python train.py --vocab_size=1504 --hidden_act="gelu" --parallel_block=false
Each number is 50 + 15 x the weight over the matrix's rms, rounded and kept within 0 to 99. Layers, rows and columns count from 0.

# o: layer 3 attention output (transposed), 128x128, rms 0.287, rows 42-63,106-127, columns 0-63
# v: layer 3 attention value, 64x128, rms 0.191, rows 43-63, columns 0-63
# up: layer 3 MLP up, 256x128, rms 0.303, rows 0-19, columns 0-63
# down: layer 3 MLP down (transposed), 256x128, rms 0.308, rows 0-19, columns 0-63
o42:42 42 64 61 58 47 66 55 64 55 29 48 65 45 64 33 80 47 46 44 78 75 09 56 39 40 68 65 80 40 52 38 41 52 64 37 58 53 29 51 36 36 74 55 56 48 30 41 33 51 62 28 44 34 33 65 40 62 32 31 51 55 36 50
o106:46 59 64 40 60 58 42 36 19 41 74 78 54 50 42 57 16 52 75 55 34 21 95 55 70 72 23 41 30 46 67 56 57 36 71 55 39 47 62 55 59 74 65 49 55 43 57 44 57 46 37 64 65 70 63 52 58 52 64 46 58 63 30 57
v43:66 07 54 46 45 41 48 56 36 67 57 48 25 65 41 24 27 62 36 76 43 39 54 67 60 46 77 41 52 70 31 59 35 58 47 14 52 62 58 52 43 64 47 54 48 35 39 37 42 29 66 15 63 42 46 58 49 53 41 81 65 46 33 52
o43:39 64 60 58 49 60 16 46 74 20 66 34 48 49 45 74 81 49 45 44 10 51 52 40 31 37 36 62 40 52 44 71 59 60 46 57 39 55 54 61 65 48 41 32 32 64 47 49 34 88 55 57 47 37 51 47 85 38 26 14 52 71 48 35
o107:63 58 33 21 53 41 66 67 22 62 41 56 77 43 62 46 37 48 32 44 63 49 46 42 62 64 59 50 55 48 62 37 34 39 49 60 39 29 44 61 36 64 44 79 79 30 53 47 57 13 43 58 54 64 51 48 39 55 70 43 42 27 59 46
v44:46 48 55 33 44 35 46 55 56 77 32 76 58 59 51 67 58 28 62 40 47 39 63 56 57 37 54 86 28 78 54 72 84 50 29 33 49 32 52 54 56 33 57 40 19 46 76 41 36 18 55 52 69 53 38 55 69 51 38 55 54 48 53 36
o44:51 54 41 68 21 56 22 54 33 49 64 53 29 36 89 36 50 72 40 52 40 57 55 28 39 61 44 55 72 58 50 48 58 48 85 61 69 53 55 33 57 37 29 59 79 27 30 26 28 57 49 55 40 47 65 35 36 27 63 42 43 44 41 36
o108:48 47 53 48 63 58 65 35 49 40 54 48 51 46 26 51 51 35 46 43 53 46 16 76 40 46 69 39 55 30 59 39 34 35 25 39 38 28 41 49 49 80 55 29 30 69 58 61 73 56 49 50 55 41 58 31 58 58 29 50 49 46 44 53
v45:71 44 56 52 66 68 50 42 31 45 51 52 50 72 64 15 45 72 41 67 55 47 33 84 68 64 53 63 59 45 60 32 22 54 66 53 63 40 42 58 70 84 58 36 18 56 48 25 62 49 62 48 59 43 60 57 53 59 69 52 44 42 46 52
o45:39 42 50 20 32 31 72 33 83 58 30 70 77 81 18 65 41 48 60 38 33 39 69 34 52 47 22 60 52 48 54 61 59 36 48 37 60 46 54 40 73 54 46 65 21 31 51 39 35 28 75 59 22 72 41 47 55 66 43 38 64 47 35 69
o109:26 65 41 66 50 54 24 69 35 65 40 62 29 17 68 29 52 41 35 44 49 72 46 54 40 55 70 42 52 45 50 38 41 55 36 72 23 50 51 55 37 33 39 47 74 42 37 56 63 57 38 14 71 36 60 39 39 44 32 62 46 60 63 37
v46:69 30 68 41 41 55 30 76 73 69 61 53 43 45 31 61 20 46 48 43 44 32 63 43 53 64 54 55 52 54 49 42 25 40 68 59 59 45 42 59 33 45 40 47 54 49 52 59 50 52 04 60 33 73 24 35 37 45 48 44 60 40 68 61
o46:65 46 54 54 41 50 39 23 39 29 45 24 57 70 79 67 83 23 45 16 35 46 61 29 48 62 66 55 62 53 39 60 36 76 40 39 47 30 36 34 40 76 55 79 46 56 73 82 76 47 82 55 43 40 08 44 48 54 52 47 25 30 92 53
o110:49 74 50 46 64 31 72 56 43 69 82 84 37 50 30 44 33 72 49 74 58 44 34 70 61 53 23 46 39 51 76 47 63 46 39 58 48 61 59 52 54 25 60 23 40 59 43 23 24 39 31 37 64 51 82 49 51 42 37 42 79 76 26 32
v47:50 35 99 67 55 44 55 38 70 55 33 45 53 62 59 48 67 51 51 42 44 57 57 28 67 67 63 32 62 55 64 32 54 60 48 34 30 74 42 42 65 50 53 75 48 49 52 45 31 78 66 40 19 75 49 17 47 60 65 46 32 63 78 65
o47:48 63 18 23 45 57 35 33 68 50 57 53 57 36 52 46 62 46 79 11 64 47 38 38 61 58 35 60 60 28 56 45 48 41 53 37 51 60 59 81 05 89 23 27 62 64 87 51 35 56 40 33 48 63 58 60 59 55 38 63 42 58 31 49
o111:58 44 50 64 68 43 50 98 40 54 56 46 45 32 49 43 41 49 37 83 38 60 54 39 22 42 55 58 33 58 42 39 60 39 49 49 61 53 71 28 69 20 55 62 48 45 32 44 72 37 55 57 64 15 47 28 48 59 66 56 36 40 59 47
v48:61 56 70 26 36 28 45 67 41 39 85 44 34 48 56 67 32 47 51 46 29 49 68 83 61 36 16 53 53 38 56 45 52 39 58 67 45 50 62 37 27 49 59 25 41 62 34 58 96 57 58 61 44 39 56 61 62 44 55 78 48 40 47 52
o48:50 65 23 59 70 43 63 51 66 43 42 51 80 25 59 66 44 35 57 69 41 55 50 37 53 51 84 36 16 77 34 61 31 34 53 75 64 51 47 34 68 32 35 39 52 40 68 36 48 42 72 43 53 31 39 41 48 19 64 39 42 39 81 61
o112:58 42 51 42 44 49 32 22 51 52 55 61 29 65 58 38 59 48 56 44 66 59 66 55 46 42 26 54 86 60 57 36 67 47 48 17 51 37 49 80 46 69 54 49 60 28 36 51 50 43 52 47 65 59 49 53 50 58 22 59 53 64 29 43
v49:49 69 45 47 26 44 74 25 48 60 44 31 64 67 48 42 77 47 63 33 38 47 46 52 54 62 38 65 52 40 54 02 39 49 43 57 47 46 59 15 41 27 57 63 59 52 91 63 44 42 62 64 74 60 58 38 35 44 45 40 60 63 54 40
o49:24 58 38 55 66 59 99 45 42 25 27 36 36 59 46 47 20 53 67 32 59 40 69 54 61 51 62 47 41 39 51 49 52 48 71 48 71 34 58 77 60 53 36 14 59 57 64 33 50 40 40 48 17 41 75 60 76 40 24 33 25 12 48 55
o113:53 48 77 32 29 33 12 33 71 76 54 55 33 42 28 56 66 25 39 63 39 70 22 29 47 60 30 44 55 31 50 81 32 51 08 55 37 51 50 36 47 34 54 81 45 66 30 57 48 66 59 66 29 74 23 51 59 80 53 60 52 93 34 32
v50:60 62 59 28 31 78 58 46 56 51 74 54 42 44 32 57 44 57 31 56 59 43 30 56 27 65 38 63 40 63 51 59 70 27 41 59 46 79 64 52 26 64 67 49 37 43 66 76 66 67 55 39 59 47 36 55 95 34 33 41 70 64 17 57
o50:44 62 46 69 54 46 54 80 28 34 49 42 80 26 95 53 53 73 30 40 68 74 58 66 59 40 52 26 26 41 49 62 53 53 47 57 66 36 49 63 38 73 31 72 78 60 66 32 38 38 55 59 73 55 58 59 65 37 70 67 29 54 53 47
o114:60 32 39 48 51 37 34 44 48 38 65 61 28 61 24 47 27 47 74 49 37 26 39 57 47 41 50 67 76 53 62 45 62 62 64 54 36 48 20 51 60 34 66 19 28 50 34 79 61 48 53 53 48 37 49 28 34 81 40 36 60 36 88 32
v51:42 61 44 53 55 45 27 57 34 52 61 42 66 45 38 50 42 63 47 60 53 32 55 59 48 55 65 68 49 68 38 26 52 50 39 22 17 78 17 49 46 58 42 87 46 44 77 59 42 45 56 86 34 50 49 51 53 61 45 53 42 39 43 66
o51:49 57 63 46 75 68 78 54 59 42 57 69 38 62 65 52 74 45 61 45 54 47 78 42 46 64 57 37 43 53 67 72 54 40 67 72 70 60 69 29 33 49 45 53 30 47 55 59 42 90 60 52 70 29 53 66 17 42 39 42 54 67 23 29
o115:50 44 42 69 36 48 66 60 42 41 36 48 44 36 49 63 52 57 48 46 43 58 36 25 54 20 38 69 57 48 42 47 44 46 45 42 44 47 56 50 78 51 46 38 55 54 45 36 71 25 53 35 30 42 44 23 84 57 64 29 49 41 62 60
v52:44 43 62 24 17 65 81 54 60 63 55 48 73 46 78 90 50 35 53 35 56 39 39 59 34 60 59 47 43 24 46 45 47 60 60 60 67 62 52 59 48 37 15 58 56 31 34 66 71 39 47 65 69 53 64 24 75 51 38 61 48 59 48 62
o52:48 37 42 49 32 29 73 61 50 52 49 35 50 55 31 40 61 70 38 76 32 64 44 52 56 58 30 58 57 59 51 63 20 67 48 55 13 57 83 39 40 71 59 53 49 63 52 56 44 46 41 45 51 72 60 59 28 46 56 58 84 51 51 53
o116:44 49 43 68 69 41 27 20 56 38 35 67 46 39 36 39 44 53 55 42 51 63 48 35 22 37 64 53 41 53 47 55 59 47 51 49 70 44 24 56 80 54 61 64 32 52 53 42 51 65 62 23 47 45 20 53 49 75 49 51 45 55 30 57
v53:45 63 40 38 44 66 40 55 71 69 36 64 61 48 51 59 46 38 74 23 58 47 46 36 70 44 51 52 76 59 39 30 61 53 51 54 56 29 49 43 55 44 65 55 34 39 72 54 38 62 36 44 48 60 63 43 54 50 47 38 60 46 58 48
o53:51 60 38 51 34 88 53 47 32 53 66 51 59 42 48 27 47 43 38 43 42 54 70 28 52 24 47 52 50 60 61 52 34 57 45 33 71 72 59 69 59 77 45 58 55 50 29 58 75 62 47 43 46 37 49 34 43 43 81 42 36 32 43 60
o117:58 48 67 44 80 25 51 59 54 32 42 42 48 60 50 58 37 51 57 49 28 59 35 69 48 62 49 57 38 26 50 47 36 17 49 41 36 46 47 24 66 38 32 40 44 68 73 35 33 36 58 68 52 55 27 74 46 63 30 56 54 65 63 44
v54:59 48 70 69 62 49 85 37 48 58 47 64 29 34 63 64 28 39 55 36 55 73 47 39 41 36 36 45 37 56 15 50 66 55 58 46 44 68 39 36 43 48 51 63 41 37 28 73 46 58 47 46 46 79 56 34 42 68 81 81 68 25 37 44
o54:55 45 38 45 48 36 41 81 44 66 42 53 68 52 73 68 52 53 37 63 68 38 46 70 58 74 53 56 74 38 46 32 77 34 33 72 54 30 59 29 54 65 25 45 52 54 51 48 61 64 47 54 59 35 43 55 57 40 31 53 53 53 32 57
o118:59 60 52 41 43 32 53 18 52 39 59 56 49 55 22 23 74 43 53 59 37 56 56 52 42 43 40 30 36 74 55 71 33 68 74 58 47 68 31 73 39 20 71 73 50 50 45 46 44 29 58 37 43 44 72 52 65 43 49 72 47 37 72 66
v55:52 62 55 43 53 44 47 36 64 30 30 39 49 47 44 58 59 50 60 55 18 65 67 39 59 53 40 85 59 67 48 50 60 58 35 68 79 70 65 66 61 85 46 42 57 28 45 10 51 51 32 35 72 48 59 38 64 60 35 72 68 34 34 58
o55:47 72 51 53 33 76 42 76 56 53 57 47 44 54 37 34 33 42 39 20 42 46 38 58 62 81 46 54 07 44 36 63 73 23 61 31 59 30 39 44 70 56 40 55 60 34 50 51 51 50 53 56 40 50 48 48 62 40 25 40 52 19 32 68
o119:75 18 40 66 49 55 57 49 30 44 56 82 41 53 49 79 55 64 47 94 74 77 78 45 45 19 65 42 75 69 59 31 28 64 43 55 28 51 51 54 27 36 77 47 22 64 47 44 59 48 68 55 50 51 42 64 31 51 70 48 55 72 72 22
v56:45 72 42 86 43 23 42 47 51 59 36 63 81 44 52 35 54 45 57 52 45 79 28 64 48 49 54 50 21 53 54 58 29 34 45 65 58 58 55 31 48 41 68 72 43 71 26 52 65 34 64 44 28 51 60 43 44 29 26 63 37 39 50 42
o56:49 04 50 53 55 69 78 54 56 45 38 55 30 38 39 57 30 55 57 36 71 50 44 66 33 55 55 45 70 56 39 48 62 89 52 51 48 58 63 46 37 81 21 46 62 23 62 48 47 41 37 60 73 40 67 25 48 62 54 53 59 26 51 27
o120:41 62 42 34 31 43 43 24 26 50 66 36 64 80 56 58 63 64 27 58 28 44 36 60 66 37 52 38 40 31 50 59 38 31 34 43 38 40 51 38 48 23 85 48 49 80 46 57 65 65 52 46 56 64 45 72 42 37 50 29 49 93 39 46
v57:62 73 58 54 60 38 50 50 50 67 54 61 50 28 84 50 40 59 47 55 36 70 13 56 48 24 69 66 47 49 62 52 59 66 45 81 49 38 52 34 43 52 33 79 66 53 69 48 75 68 64 61 45 51 76 82 56 65 46 32 52 37 54 53
o57:30 36 52 55 84 68 68 49 46 48 46 58 68 59 44 17 67 64 53 74 70 28 57 54 68 44 62 44 86 88 70 61 70 37 40 62 29 44 46 33 66 62 55 63 75 53 92 49 46 15 72 70 88 36 47 42 69 53 36 50 49 54 50 17
o121:61 63 35 32 30 59 33 52 54 44 59 39 51 49 52 67 32 41 46 37 42 59 35 43 32 64 43 58 37 00 15 35 41 66 48 35 44 56 41 63 48 46 72 38 23 72 13 47 34 63 37 36 21 46 30 38 36 41 55 75 37 52 45 81
v58:47 34 55 35 46 55 36 47 32 44 54 47 42 38 42 64 49 43 37 39 74 38 71 56 61 53 54 63 36 41 49 58 77 49 72 42 62 47 88 41 70 53 56 54 48 37 43 45 68 44 34 48 45 37 36 29 52 46 15 31 55 41 57 49
o58:47 77 55 56 68 24 26 66 41 44 35 60 33 59 56 33 51 69 49 50 33 44 28 66 50 42 54 78 34 73 21 86 59 43 59 53 48 82 49 51 49 47 72 67 58 56 46 55 65 62 56 64 58 53 59 53 58 34 56 55 48 50 54 50
o122:70 51 43 66 52 68 74 45 51 40 52 38 61 63 56 79 49 30 40 53 62 65 70 22 55 47 46 36 65 33 66 26 47 56 53 58 65 16 49 45 53 47 47 42 41 67 62 52 46 32 52 34 45 50 49 52 39 54 41 53 63 62 39 57
v59:63 45 54 69 46 27 58 37 60 35 36 46 62 57 51 37 48 44 58 50 31 31 35 60 74 30 22 36 35 25 15 61 53 38 46 60 44 55 63 71 70 70 34 88 54 44 34 76 30 36 61 41 28 49 35 55 50 42 52 35 36 44 67 57
o59:43 61 36 41 42 33 41 40 44 51 61 37 51 64 54 54 70 53 53 61 29 52 24 30 92 41 61 62 47 68 61 40 56 53 67 36 40 40 63 31 52 64 17 57 38 42 74 25 42 55 42 29 86 18 68 42 57 83 68 54 57 34 38 63
o123:54 51 40 50 60 63 55 62 30 35 53 58 57 61 58 42 43 68 44 44 65 57 83 56 15 77 60 45 52 30 59 64 44 48 59 56 61 78 16 48 41 37 69 32 46 49 37 71 56 59 51 69 30 72 47 46 52 35 37 56 39 61 55 40
v60:62 26 56 54 22 73 44 47 22 49 46 14 25 65 39 54 54 44 61 87 55 40 62 63 57 60 69 64 21 44 12 61 29 60 56 55 35 62 58 58 31 48 42 23 13 65 45 49 45 60 27 44 54 51 60 38 32 56 49 58 58 38 91 74
o60:37 57 66 53 41 41 33 30 74 44 34 63 41 49 41 56 55 64 55 08 38 65 45 51 43 37 42 41 63 70 62 68 48 48 42 54 60 22 21 64 63 62 72 72 69 54 42 45 50 47 39 33 58 69 53 32 29 49 35 51 24 55 46 51
o124:37 57 29 40 54 35 72 47 75 65 65 58 55 34 67 41 49 44 30 81 30 41 40 66 46 58 35 32 53 51 34 37 39 50 65 46 48 59 57 46 33 54 35 32 70 32 57 32 43 63 67 64 60 43 39 79 71 49 42 41 62 57 53 36
v61:55 61 49 43 47 39 41 75 27 44 51 36 62 63 21 61 38 55 53 72 32 65 73 54 45 46 37 51 27 51 56 26 44 49 64 64 48 59 35 49 55 50 57 68 52 52 46 50 58 59 53 30 53 46 40 31 43 66 35 41 37 84 36 17
o61:70 36 40 49 53 57 68 45 65 44 27 53 33 39 76 33 47 52 85 22 59 62 40 65 44 73 44 55 39 40 37 77 39 37 60 32 43 65 52 82 30 45 41 57 43 29 59 23 61 55 52 61 65 36 52 57 42 41 54 77 52 25 57 37
o125:38 47 51 36 43 39 28 56 50 65 76 60 77 66 33 52 56 65 26 64 43 47 55 49 50 18 55 68 68 59 64 46 58 38 48 56 52 35 27 43 46 54 49 57 34 60 63 72 47 40 54 39 47 56 55 54 36 37 47 31 56 83 47 67
v62:46 21 53 58 58 22 36 81 55 52 42 21 43 57 23 54 41 33 69 49 55 69 28 65 64 49 49 17 58 43 70 34 31 60 59 50 29 43 41 27 46 51 36 54 61 48 65 73 96 37 28 58 56 40 46 63 86 63 38 25 35 35 39 38
o62:42 59 47 16 58 52 44 51 22 40 55 63 49 24 56 64 65 25 82 52 56 55 27 31 46 48 47 64 31 61 30 45 41 64 58 35 37 79 66 35 43 76 57 35 46 67 55 28 56 30 99 77 53 36 80 27 63 48 89 34 49 72 31 43
o126:48 50 39 54 40 37 46 30 71 44 61 35 54 68 54 43 56 66 29 42 41 35 76 62 58 65 30 25 82 49 68 42 63 37 33 65 62 16 51 66 51 49 37 59 66 54 41 55 36 73 29 30 35 51 31 62 24 39 15 69 58 41 58 71
v63:63 13 29 83 61 42 82 48 46 32 60 28 42 70 39 51 75 45 41 51 24 66 21 60 44 61 32 38 84 52 71 49 51 45 43 43 59 43 58 59 64 66 75 91 60 34 60 37 33 39 57 45 28 62 58 55 38 53 73 49 48 68 43 43
o63:24 48 48 18 66 60 45 53 40 80 44 56 57 70 54 33 30 63 64 32 59 65 59 15 77 48 57 41 45 33 26 56 60 70 45 44 26 52 73 50 58 28 17 26 45 55 69 43 85 66 63 06 63 47 71 45 43 42 26 51 61 58 63 51
o127:71 54 50 47 48 55 63 41 55 19 35 47 55 19 39 56 54 32 56 64 59 27 43 70 36 41 41 52 37 41 57 52 41 26 79 48 53 42 29 56 47 66 86 64 50 39 35 45 21 53 37 99 43 57 51 63 53 77 56 47 50 51 31 55
up0:77 60 58 21 52 43 43 35 77 66 28 73 45 47 52 72 28 55 78 61 37 60 50 42 42 49 57 57 23 38 57 47 51 56 69 60 61 22 45 50 70 78 61 52 51 59 27 32 40 65 76 46 56 35 67 27 64 46 46 71 73 74 14 31
down0:72 50 47 47 28 24 65 39 72 53 55 45 74 65 57 92 57 49 56 41 27 23 57 46 62 56 40 40 30 39 31 51 23 47 61 44 55 53 35 63 24 30 53 65 38 52 68 52 43 60 36 60 14 50 41 51 51 57 61 72 31 46 50 65
up1:91 20 26 51 49 65 63 50 32 39 32 51 52 58 46 55 53 30 35 44 67 60 56 61 44 38 60 73 52 41 58 65 50 56 35 35 65 47 65 46 42 40 60 44 30 59 46 59 54 41 62 48 63 57 64 65 43 48 73 57 74 48 81 51
down1:20 33 57 31 76 75 52 61 50 62 42 36 71 47 45 54 65 50 53 50 39 54 46 53 65 62 68 40 30 39 33 49 19 36 26 66 46 51 28 51 20 48 61 55 32 67 75 27 63 43 72 44 55 45 69 34 62 43 42 56 66 44 24 76
up2:50 54 61 27 42 56 28 73 77 69 49 58 57 24 24 25 23 17 50 41 15 78 41 55 84 58 33 58 37 41 43 44 64 52 86 30 65 57 72 36 67 62 32 52 58 52 20 41 85 55 45 63 28 43 35 26 68 65 35 22 26 51 69 79
down2:56 56 58 57 60 26 38 67 29 50 39 51 55 46 46 49 51 63 39 52 51 63 41 52 61 27 50 58 73 59 63 62 46 52 37 47 68 44 82 38 34 56 45 53 57 45 58 56 51 19 41 41 36 60 77 09 43 56 46 49 69 28 63 20
up3:42 53 54 62 46 41 73 47 73 59 59 50 63 33 31 33 28 33 58 55 64 48 80 39 61 55 47 31 24 53 30 16 64 44 66 59 37 16 48 44 44 46 46 77 31 59 35 59 53 34 67 88 50 29 53 48 26 46 47 28 54 49 65 66
down3:41 50 63 21 55 48 52 34 46 54 45 45 33 52 65 31 64 43 26 59 50 59 83 50 34 51 49 35 38 45 42 44 33 40 62 54 20 33 77 32 64 53 46 45 53 38 43 56 56 36 38 31 47 57 55 66 33 45 38 56 36 69 27 32
up4:55 48 57 49 43 45 41 53 49 54 42 72 39 57 63 45 55 47 61 34 53 72 77 57 36 59 41 40 58 71 48 59 63 57 49 37 50 60 31 53 70 37 79 51 73 70 30 44 40 30 73 45 37 68 57 39 34 45 22 45 30 68 70 38
down4:46 67 51 56 74 53 56 14 33 43 44 48 47 27 64 51 37 63 45 30 65 41 62 28 80 64 50 84 56 43 37 35 46 44 47 54 37 82 46 60 64 38 49 45 50 47 72 57 31 55 43 45 38 37 24 40 69 51 42 58 61 27 40 45
up5:57 49 47 57 45 63 29 25 51 58 48 66 52 54 45 58 40 54 35 39 61 48 15 51 48 57 74 44 34 26 76 74 43 62 63 50 53 53 53 55 72 20 55 28 42 49 45 69 61 39 51 27 24 43 41 79 83 39 67 48 67 54 52 52
down5:80 51 51 45 36 46 43 71 45 46 41 71 49 68 40 26 32 57 40 43 69 43 34 79 37 47 78 60 38 52 67 43 39 46 44 66 38 66 79 30 30 27 26 54 26 46 40 26 28 59 63 49 47 58 66 52 61 47 45 24 34 63 47 61
up6:38 50 42 50 64 54 59 57 62 52 47 62 44 29 54 55 83 59 30 45 63 59 66 32 49 38 65 21 60 38 51 56 25 40 48 58 43 29 42 23 56 55 64 45 43 41 64 70 67 34 69 70 64 63 47 44 29 52 60 71 50 61 67 63
down6:32 45 51 53 50 28 23 65 57 59 49 68 58 25 56 35 58 66 36 52 99 45 52 91 39 66 43 81 42 41 49 21 47 59 59 55 65 67 30 19 63 56 35 54 34 48 34 49 18 67 20 54 49 42 56 68 47 58 35 47 35 51 58 08
up7:69 50 67 43 68 55 50 53 60 41 33 62 35 21 43 42 26 38 46 22 47 57 41 34 45 45 75 39 51 19 72 57 53 34 38 59 46 28 43 60 52 71 22 48 33 35 55 43 46 49 81 40 47 31 49 31 46 77 58 41 46 57 47 23
down7:37 68 36 65 52 46 55 50 30 41 80 51 71 61 32 49 64 50 38 37 07 24 44 53 62 52 55 66 42 73 31 68 38 36 56 59 49 49 51 60 54 51 34 51 32 39 49 43 40 57 41 26 28 84 33 41 62 52 51 44 64 62 46 27
up8:65 59 28 40 57 67 51 62 41 56 70 39 48 43 56 30 58 53 51 68 18 68 48 20 46 65 59 60 34 43 22 67 76 32 67 64 80 65 50 29 70 44 37 53 71 41 61 38 36 70 31 66 41 31 20 43 52 11 55 63 51 52 49 14
down8:45 67 42 67 39 28 44 34 53 32 54 74 33 99 31 60 47 58 36 90 23 58 57 29 31 41 42 44 31 50 55 46 42 75 79 61 83 51 48 01 28 81 52 66 74 57 63 51 78 64 23 49 31 48 40 25 70 59 50 64 45 42 67 42
up9:49 50 35 67 22 33 55 32 66 49 43 42 37 51 69 71 48 67 36 28 50 41 86 41 40 44 55 60 39 40 25 18 67 44 62 41 66 49 39 57 51 54 27 51 58 66 48 52 51 43 53 58 55 32 47 60 40 95 78 40 49 46 42 53
down9:50 30 71 30 32 43 46 64 48 35 69 55 36 57 38 58 65 40 83 40 39 30 48 44 68 49 53 58 50 52 51 32 36 41 50 36 47 83 58 46 65 26 42 59 57 61 63 40 49 62 49 83 33 17 78 54 54 25 48 52 67 64 62 57
up10:55 55 60 27 41 45 52 54 66 66 41 27 44 33 44 48 38 50 54 68 63 61 81 29 38 49 82 46 60 76 32 35 75 69 42 61 43 59 56 32 47 49 48 61 34 48 37 31 43 57 44 49 76 31 59 48 52 33 49 34 63 30 59 45
down10:51 59 28 15 71 65 45 53 69 65 47 49 56 34 76 74 47 71 61 79 14 52 40 63 48 40 72 32 49 41 57 67 36 38 63 34 43 44 69 32 25 37 38 52 68 66 67 54 53 61 24 59 39 40 56 31 43 40 49 28 17 38 64 78
up11:47 48 46 45 72 38 31 81 62 31 53 62 56 34 86 47 61 53 62 56 43 22 60 72 61 36 35 41 47 52 34 57 70 69 62 57 50 59 59 57 59 84 42 55 44 31 71 49 74 39 43 39 42 27 43 50 45 43 67 22 52 40 59 55
down11:55 60 43 38 40 64 55 43 51 57 37 58 59 44 59 59 44 61 30 25 15 58 40 35 69 55 59 52 63 14 76 58 39 53 51 32 49 57 49 61 61 45 34 40 40 50 60 43 48 63 42 62 67 55 63 35 59 48 46 38 56 70 46 40
up12:27 18 47 47 38 56 62 51 58 75 33 58 67 33 48 47 41 34 58 42 67 47 48 64 31 76 44 33 67 40 53 52 57 47 61 53 59 38 45 63 53 16 52 28 48 42 50 54 85 50 45 58 34 44 53 61 60 41 31 56 38 42 50 52
down12:64 53 57 54 47 81 58 68 40 53 45 41 45 48 77 34 82 39 64 36 63 59 72 58 61 33 44 79 57 55 29 35 52 67 26 70 27 45 59 64 40 43 60 44 65 44 52 38 50 56 60 58 44 43 53 62 70 52 35 44 49 56 57 56
up13:44 29 37 47 51 63 52 80 54 51 36 42 65 41 42 50 36 34 35 39 48 67 19 58 37 48 97 64 74 57 23 66 72 58 44 54 37 30 45 39 55 72 68 58 61 55 61 49 62 54 45 54 46 49 50 55 59 42 70 00 58 61 57 57
down13:50 51 78 61 61 44 51 43 60 41 63 50 40 64 69 62 20 44 31 39 37 60 17 46 74 55 60 71 46 03 49 48 64 41 39 30 51 34 65 53 47 66 43 55 84 07 59 58 50 63 46 45 52 53 50 49 75 63 41 62 45 78 74 78
up14:56 42 50 43 55 43 79 72 30 50 39 49 54 50 54 31 67 50 76 34 49 52 49 51 35 51 40 58 48 46 52 64 72 46 66 26 25 38 22 55 00 45 66 27 60 49 58 63 35 58 23 40 59 31 45 67 43 67 70 59 28 54 29 46
down14:60 47 52 66 28 28 39 42 40 37 28 45 93 36 59 65 79 24 49 41 56 58 56 44 74 73 51 87 25 35 21 54 29 46 76 37 75 26 74 65 46 26 36 55 36 72 50 68 45 24 40 71 34 74 43 65 76 54 59 36 55 52 51 35
up15:49 37 56 53 67 35 44 36 17 68 50 55 36 37 60 34 52 45 39 40 35 53 36 69 53 37 36 89 43 44 84 61 52 63 40 58 44 73 37 43 60 53 72 47 42 50 66 63 44 49 33 56 60 65 78 59 36 69 52 55 74 68 47 38
down15:39 40 37 62 45 66 59 31 67 65 69 31 55 58 65 49 52 49 43 64 39 32 47 69 73 51 50 64 42 56 30 32 58 52 66 41 56 39 50 61 71 40 21 52 58 43 71 38 44 41 34 52 22 49 52 53 44 33 71 67 48 52 48 45
up16:25 27 52 57 46 76 37 63 46 41 46 56 29 46 57 38 87 85 58 50 72 41 48 22 44 46 56 32 39 62 62 43 60 56 49 45 70 51 44 73 53 49 75 49 50 32 85 61 37 43 48 68 50 25 41 76 48 09 29 48 51 51 74 74
down16:58 67 37 35 61 46 42 25 87 61 48 51 57 73 37 49 54 43 33 40 28 83 45 67 56 58 59 52 24 56 56 69 40 40 57 40 64 30 67 63 51 63 71 54 33 60 67 34 47 62 42 33 58 45 67 72 48 71 68 50 54 13 76 65
up17:59 66 39 53 63 49 75 67 33 78 63 58 38 42 55 33 40 36 42 31 42 78 56 46 44 46 66 13 46 41 63 58 37 47 61 66 59 27 55 46 45 42 67 47 43 66 64 35 56 75 67 73 58 38 48 49 19 33 50 50 53 60 54 65
down17:21 38 34 71 60 26 42 61 12 55 65 57 52 43 54 60 60 58 68 60 62 58 58 58 43 65 35 51 40 68 36 63 34 35 56 48 50 19 28 39 48 67 44 54 64 44 58 38 53 73 13 43 36 55 54 63 40 72 53 71 72 59 60 24
up18:57 32 64 60 50 43 70 45 71 51 15 62 34 53 45 52 32 46 88 45 65 36 61 53 35 30 68 15 51 57 48 45 39 44 59 46 71 63 60 35 51 39 63 59 11 39 48 74 30 69 45 46 97 58 41 69 41 57 33 52 35 64 53 35
down18:43 75 42 74 62 52 31 75 48 72 61 40 49 25 54 56 70 24 38 29 15 56 18 58 67 52 60 15 52 28 61 59 37 64 41 53 40 52 41 37 40 39 54 34 50 49 43 45 60 59 49 17 44 65 48 35 53 63 28 55 48 51 53 50
up19:70 12 47 61 55 56 43 66 33 33 47 60 41 53 52 34 38 55 75 55 70 55 53 80 32 59 63 68 85 51 29 66 58 44 68 38 54 51 42 59 59 47 61 56 74 69 43 51 17 66 41 45 50 51 64 52 49 31 63 67 43 48 63 58
down19:23 38 63 30 43 88 48 32 61 51 32 24 43 37 46 33 35 67 32 48 33 47 76 61 35 48 57 68 15 61 69 68 19 46 42 65 63 33 63 89 39 46 56 55 47 43 74 50 29 50 40 44 57 58 71 58 54 71 78 65 18 14 51 24